{"n_head": 3, "n_kv_head": 3, "head_dim": 32, "norm": "layernorm", "qk_norm": false, "init_std_up": 0.0147, "seq_len": 2048}
Each number is 128 + 32 x the weight over its row's rms, rounded and kept within 0 to 255. Layers, rows and columns count from 0. Numbers have three digits each. The size before them is the row's rms in percent of the matrix's.

# layer 13 MLP down, 64x384, rms 0.21, rows 0-63, columns 0-95
107:122119118115099110133135112097131134140129120093146109131128120109146209175123100147050095146144136125165165087187102114147095203163100110152126078121097130186132161122118082132194138146098133146131116129106130097134114094164162101100132111084140103130100097169111140131144114160088143112
093:108060110104170142127157144168115174145087077082140174103079161101155148117086103167172115129159042154143197223162105177145108102129154106117108030064165104138142139127110094098117143139111122154114152149134174163130147085152142125187153111172138164087174147123133162107127117128164158123
102:103149152105137188168130098112143107167145111121173114162125140151109152061109174111112131103114198118168148187149116152144106204164129158112117123155087108125120124074146051074173123140109144152126121103091180163123127106176122136118150110112102060166104141113160139077103126127122106159
098:066202129133120129172148143139104193103163130185160081117167158079141124172168091101138100128149131062104165147105090191166195100117119111126103141160112138123086122147186067112092155094122119157083100115161083171107115103129118118088118106147082125171185134121154100130137142155146108099
103:139094187122132118082125133073084149137143151141125212112147105148091064090166121107147117131077165156148187181071132089095143125160123138171136128149131135178122151161090134128064157091138067077170184098140083071109184154202152086133200089102065092120149119084141119114142108141123140109
092:168143131093125166119113170183148129098112169108111109130162145134138096065156078145165133116147116127140136115123151164144081061163142129109139099161184062172106172128176139155129145105094189149075138163148152134165097113150150079135136097127128191132162132096188105128176171153142094107
099:113125116102148077123149123141162078186135152076149121129135152111101113128089150150083151095160167114079070071124125126134128127157185119161130109128155136120165146073092151127175168128148131125097167120147131166120136153126078138142132063125097100184085109106086170161141125147092109157
101:099134133137126129096127136106115104143135135154144149083113148103063146098122144173136159148133144111115121094092160111123182187233140110119122186168082100186102100116096097113130081104126158087173136172107098129087091073124079128110220127110166138101145094117110144092130099110113117161
098:156120086124151140100097128108111151113137157095129072107154142102138175132177088144162129169119101136117155064111104091141146198190130168193136155129056120193153159088134120161130116132116171161184167133105123121137104140127176165132222147097177109137092101098144144140175137115123112103
097:123090156118127112129106171153110152104143120052090148103093113128181147102069180128139087151094132120129156113075148099099125163109144093171111179131093163155178090150114157095189062170136089129117101138135130108115097170133153107133123140114141163173140092075065143168154150135210153102
104:174095119177096119164122078071101114098112166158151152132124146140107242142122110135096164145144165141146113186151140147129076144147109127101101090066161105161138129133144134170120131141161162063216121107115098136124138087142116146110130118161135112112115126149128161117137094135141100111
101:180073142163120127147125193176096159168111145097142150084114076105126126118107139158123115140092124078079129191138086130095117205161122119121122143107108047157148161087134087144199118139088130171137107113128136161159120187158113213119122122128155040146094067125156100168101052159106084171
108:041112133147123155097156123101132146126150173113114100128091153138117145126120161144115115178104150120043129218103151126139146136122106093097114112142127064162148208138093111057138123101150112104132102125124117116133228130111108122131193175137158199180073228099145151189091205126104154100
099:159115095144091166110105131095082107171083175125111069140129120122062140040173137085105159128122085091129069116123092137135113100116115150169101107145116120166131151129113129143125138091120139162084161196136129111153092085136120127079161096119126159161113125071174127124130112145155086119
099:010111175080124183092188113109134115122152095080130147126122094134120061128118144136157109160147110074123113145132105123089168160106127129089092171241102113096051092120122136092135131043109116150126133137130088114171100156137078147083152132137193083097119042125131110148093093138127177111
104:071148130116075144124112109145148122144134136110134135094076087094093138066131155086167093104119134168082164145160127089099133125090133177079141100132091141207164144077140130163083141124092117152156151097132120197163130167094138119145172119132181107199148130101169114064055198120086181149
098:150096103092141155123198100109143086095145111064135085094109192135108211110162039070102170128133146108108217156129068095124177099105153124069089115103128132110125118093126122127116132092159120081189131132100101142153103104151148069082208146096113141126096140178163094174109178152121167103
103:073107126204083133102131117191094117083128122158089150155097113138136070106155143158124085136071162147140135181082143132157181129187127116073121166187153144124087113110119069110175089110130123117084126141096151087117137095140100136146153042123109135137185161121140122160065164150140095045
100:147068041146122126195142143159146140108116151160171113169098123153167096090192115168057151105176162159112118056145145143138066143126125106134160128102125116124126105152132094093149130110148154127136137036111098125135170146131140123174129144101103135072110136135087152144085102100148123147
099:097150192131113090118080095112100096115078131122119080120139139148099090107156088085147144106086190138086026117126146115056086142118071132169105148100134178164076123186082082123069132151178158115160131122121086091121142119150122104204126095107177114123146082141120168136102084140134137090
092:146082171128124120176105172136123133181180141124161152117117131174126082105114110129142171092152161066126127121147091101116055110140094147111179123062076167075182168160089115147116130119149144144109182114166161139122160108139124129115124132086122091146130132096142141161148115114100130130
098:100153165136096160151134111118225137094163086072126139156138164141154238174113157155167190140151157101148124049161120105097166091103143090153122182176119130138131108125151158131106120135109155145143057162126142136157094137105119101165130092114119134054128085182084129194080150125167098131
093:094113097103137116096136069140162139127113166134170139154133151039127173175083064144124116161140037116129139130128106174148157179128178174140123066211144091142182128169175176149080127079071148122108173100113130115147157185121111127116108174088149139138076103158158170132164125090130140112
103:120049137187159093109141138114087134097143128056101118105166048157164165106156129142170116160099128152128089203105096038106102113165052083101112135094109102133154169118127120091136118132197140148163071189164108139181134106162150134096123079123131155088126165113121098166123178101127132083
098:106124167096160066109109140176131173141105140100147126080136131142072170216097140114152101129073076197140115121116159097158146188158124103087177137096128129115119090143173135099132166137121144080060115152140116052129115067063181103111124107153146104107136165057180082148157150116117116143
100:131142149133119095152083142142082137147098107112131098155095146195139136174103140123171147134131171139100077182150097099099142162190059092130152079132127149075056121090139120098077153086113121082160125141137146056126150117161133191171091104118111147133125066141168127093090118163108126120
099:128134151230129145116111121146142154120131165198084112154110089191114071115083208103133154105119161147153140129089063100117079066076130102087134098127151108128110170143123124121116139154101180129152080136123113059115147126132114146116151122122189134124131159115121098122090084104106169096
102:120179097096186127159138116139114099130112110120139079107143134117179155199212127121140207154131106153119146092160114123141114068137100126121152157178038101116138150098162108165178154162099102108149141151141138127133127094122095087139095110134094068120157142152109126119178151159147117098
107:178183159099121112145100100177138124084182152170125139136126162123113047069078131200098087155133122137076145072130109133102079065117133120153128118110202124149103114139152159135108116151114146108180099104132126104098165127087133099176094130121138064113167185102124159165118111162143112067
103:139106072117162150050125206160083090067108154065124164120143132120093096107153161089130127093145160145078135142147104152068098158137103153144114027097133107157127103082094132135080064158152131183121181148085139232147112105145117159178120101127122187108135119080099164099139041160083145131
094:174129131131038141204116127112107103139146147083153119146121129096113112093176113143127133131117122105092095098136123093106131132096109146126158099110109194126104122114157154152114146077121125169087118137155108131158144162162172087118129129135143123119112155133121125172137118104099158136
109:146154116122115117147176087105128159094165085097115155114158116123129033126069114132122078114146125085111155039114138126104145120167099078043110074155161142155107119119156122149091163142150134100104105124091135053085090147115146187095156119152094133113161126180132143137104120117118063071
103:107167149122129084153161115162162205165105169050151181176153099107127100092108122120131101147165171092134127132150080123120131117130122167112134115203101098128101113149142130086073102113127124091054159120144130130130103087126026054049099149131174102089081128127109178126144128164101141164
096:069147109194106195158095098164105141181089101106135063139142076156097067159154119125117088106120078134123156076134091102098172121077171120164130113113172145095080155175145148107176121090183135126156062097088110106226120085106164092076167143156109157164164107188117131073159132170165140087
099:167121091175128180115151144168128120142166211127101157129095160122123141137157139154126153108113155151109202184120123181191131146129127084086147108131135151119107092147101159109113134103149120124151160141121091151082144065100141078141127093205088109173163157164114120157139109121134132140
103:172148064167170142086162162134144068133058118134115104120143148126135145178031086157085128140097163149061110128122151100123067097148092102191080088159103159129170141123125115109127153169101142120178164204094137106076092117097095120141130125125092125109165066129105154098133170130151165116
099:095148154117123069175086147091109116179145139109132131043135128155092103171185057138157151153156112107195103141114092081155162097118108144110091101132105139160084195096082117162148095146112092106131133154133113129147083129124138139118126106126189153140120111109144144157140061082120135163
094:097115141111124133145134103142125177088119114107130165124098114131066125182072157111095106077129110156091161096146148202099087136205117128157112096106104165184109104133176127118118151157150121144064148129118142097126127139143128146153103140125138061100168154089138132160144151177135119153
102:125117099110095129166140124163060117163106126165101148137128171106102142066178127130109073104135057168075101121107148150123081120084137113092136136095191150168115126086091146146117099133115092130119111114119171107135170150132100194119079120126100046093152089107133120176171093118102084172
110:045146159104132094127135077084150113124091141097127122087111103087108172094197107166133132200082079118149113149115122095155139131157104122184089123146166130149123115159137131119122136130106123114141162158168124154143128152138156131163129140142128110152120129091147150191140125137141092171
092:148138069109114108078051138089146169078088149118125114138116146143105109110068103158169093123096154099115177171109140131152120109135090191122109164146116116137122097118082101141091114113159165098195148095126129105194131090105063180142078095106146124168158054136152151110127110117103079109
102:128133106125083107091172117101112117168116204153085128132113096174121078138210152110147138185137078100173145103094049177126133184081152077187155117152085092157176163136085145163137190180120152152075161131114152126124106148109143142210103129137144141150103151168120142073165136165132160080
098:131081151181173139131117105141163122130128125127149146100107153119118175221108150188132141116096193161095119197112142132129092131122089149175188151145131177108068100162099160088140140118141132173110088128107151111159126147186149182093098169159153101083151100112086140105119139104132156163
100:091146140131107127203152143126128135149118126139140130147101085058163210106212139151073162135144108090127091137139136111183162166181099132138129133125068194154166135138142079154212107144150107119134147039101121136172145143092095126126179081080150142108056138128116076122110107099080164146
093:172104137117148198131099132082161230104120127156094136146148079117148185104091181170129118116148147099064160107174106137124102167131187085093119082122121122123082094139126111122150107110103142172121100107116053140109079092124173135099172194112111114140141150082089118133147098148156131149
097:160124104104111129144146160114113167103197129122127086139076138132134088156067168154126168164148191157155142140137110129123198115143134127071131084213142135158118173159118085088116091053093101131094112065093154128159094106096168099113079118110156106114135064093215107089150169147087063089
098:089136121145144090071158133164115078182106148141110163107125117206122147173123123116103108111147084153020108024147104129144096092093071133099155147143116109141107139153149151157117117154101156150128154139103140137106122082113147179194115153141085123103120160175120100170180148145184101107
096:145118069179103110119140121162118090049134165124081123106158177115164082137156098138117107132131175126153132116113111078140145134162148052148090176137064140114111132111109132146123119115131158212118088109108169122168091149111187115096053143085099142161138186119130165108106120092120152118
098:090118103143149117115149091103110099130161148182059078124107114163111122167105149161195172115127138055096147163155139135107123106160139094074103123141111106129142162196112132146101126139072096160148056196144108098165132104137145059114172137119161102156179151092140106118111094114122093097
097:161105166096137092177170123133108163112103191090097109169172146157127088103137100138139128086195149063106130144111148174162084140108101122074127153136187107093109227132125127140209105142160145131046078160137095117103149126143151148146081082146110085142127081190101112089130084163116072093
105:125145137157119111133159063116122121148139141170134122181085159120113095186162186145133059122108148090116064142054225155149052099115081111158098077109122168097128160156141145163132123079078129083173204084110097110103230106117098168114107118096139123099140075092106178124100054141116158104
102:098136096077143055163092098145147144205129153175120185103140122117119077073212098112093157126143119139141153086110130143154074080072088101080161103099154123206109145094121170128160148114128137152085135126154149114088154059147173142151138133157078121167132135135097163090093136151179202140
107:064156027170109142094124135041159198135138075094142131154151121145162159134067178089157161125154158152158198091127088105121125126172059135159169065151054192147177127091066133173169122155080156119121183081110167131136118135113077140127096150170129134183121126133151116075129137087097097128
098:163160064189121161151163091169143116154130101153163140119105106171178137145136174141166106119105106086091160132142151166136091096121131114117143152159065165178110102058126130138129146143131092229140126131152141146148132069068133135133207115186119162147124169162146075117092068123121083134
101:108145136142130146170125124126104119114121131082098133148112143096098155080118152148085168133076214199114184140135096136115119070144096119130145142147163181133193173146189160132123140135165130150043131105136192085080094103139134112097113089110091148117085177056120133150098148084152084130
093:139098160066096169126164134161099159098147127121105102157138113109167151141081151154141132103161102112110180209145091120092114152122139108136088091087176188072066124103117140109089108134182097132136122152099099164124124137175140088086130149100087138114107055137098140118122093153134106128
105:145145169167138077191094146161152204131127170156136046152139154146136176154126096107120082132127132138216071088132139169070120140165071148138138153139114197128176189142139133077217111167135144179150133168133109159128139088124150119086143138122115131164128113131162134075149143125145119170
104:114126177088116190150146137157087146130150148107190102108154131167087094109098056104123132119122149065147112136120125117134063092080124128133165094157099050139150149154058102162170099116141090099134115136166064169152133115150126107164119104122090132149141081131108086171134174128111140105
095:163134176157126140097157116182127111146151159103139091126106159096098134142107163135113159137106082105141131088158175096130202083118140131123105191155123186138170117148086087230125096114106122129131097170140164163126134149131128094167148135116129104221126168105150116174146147108159144103
108:066155167098083149111113116149160122167120108123106144078106105117190056070157169115116132160164235154121155196102109113098166118108070149149166148116140061169147178162108122089122131134181161140219141095145133126115123154178100101117147092106147147107126148071119122169122091131141163098
104:122151132115111150138182142109164143114141106152123091172125171201069187077110166139131091140088130120142154207092169082129116059107107117081142123113121148153171157127128112121149141131139121138112160084084138133142165095100102082230127112137118148143126164071150139105122183130083132122
097:093131093178149198140133173008102146078123124096111111211132135131085100128090132111117141086175114089101135078160111134179186161105138107166130148097155156104118116050161135149105154135088159080128110099092098127098174108111118165106127119182088200187132103141144106142115148184140184109
101:089100137148138115167122123152131171161140125157110096087101159112109144129145145126170108144177168081090088161174118137114091135157109125082122158066074135121119119153169115125123122122092061112083100152098162140138111155191130114129170148101116121110121202186135178159090134124171141093
097:129091115083105150106133144091124208131154204183117115152088122137091105101162133123136139116182138153159213155089156094149136070236103081148126144182144209121177182118118110120168129145119159134096141158146151132069150179089090140089077124134097163174153106125116127135147081122101088118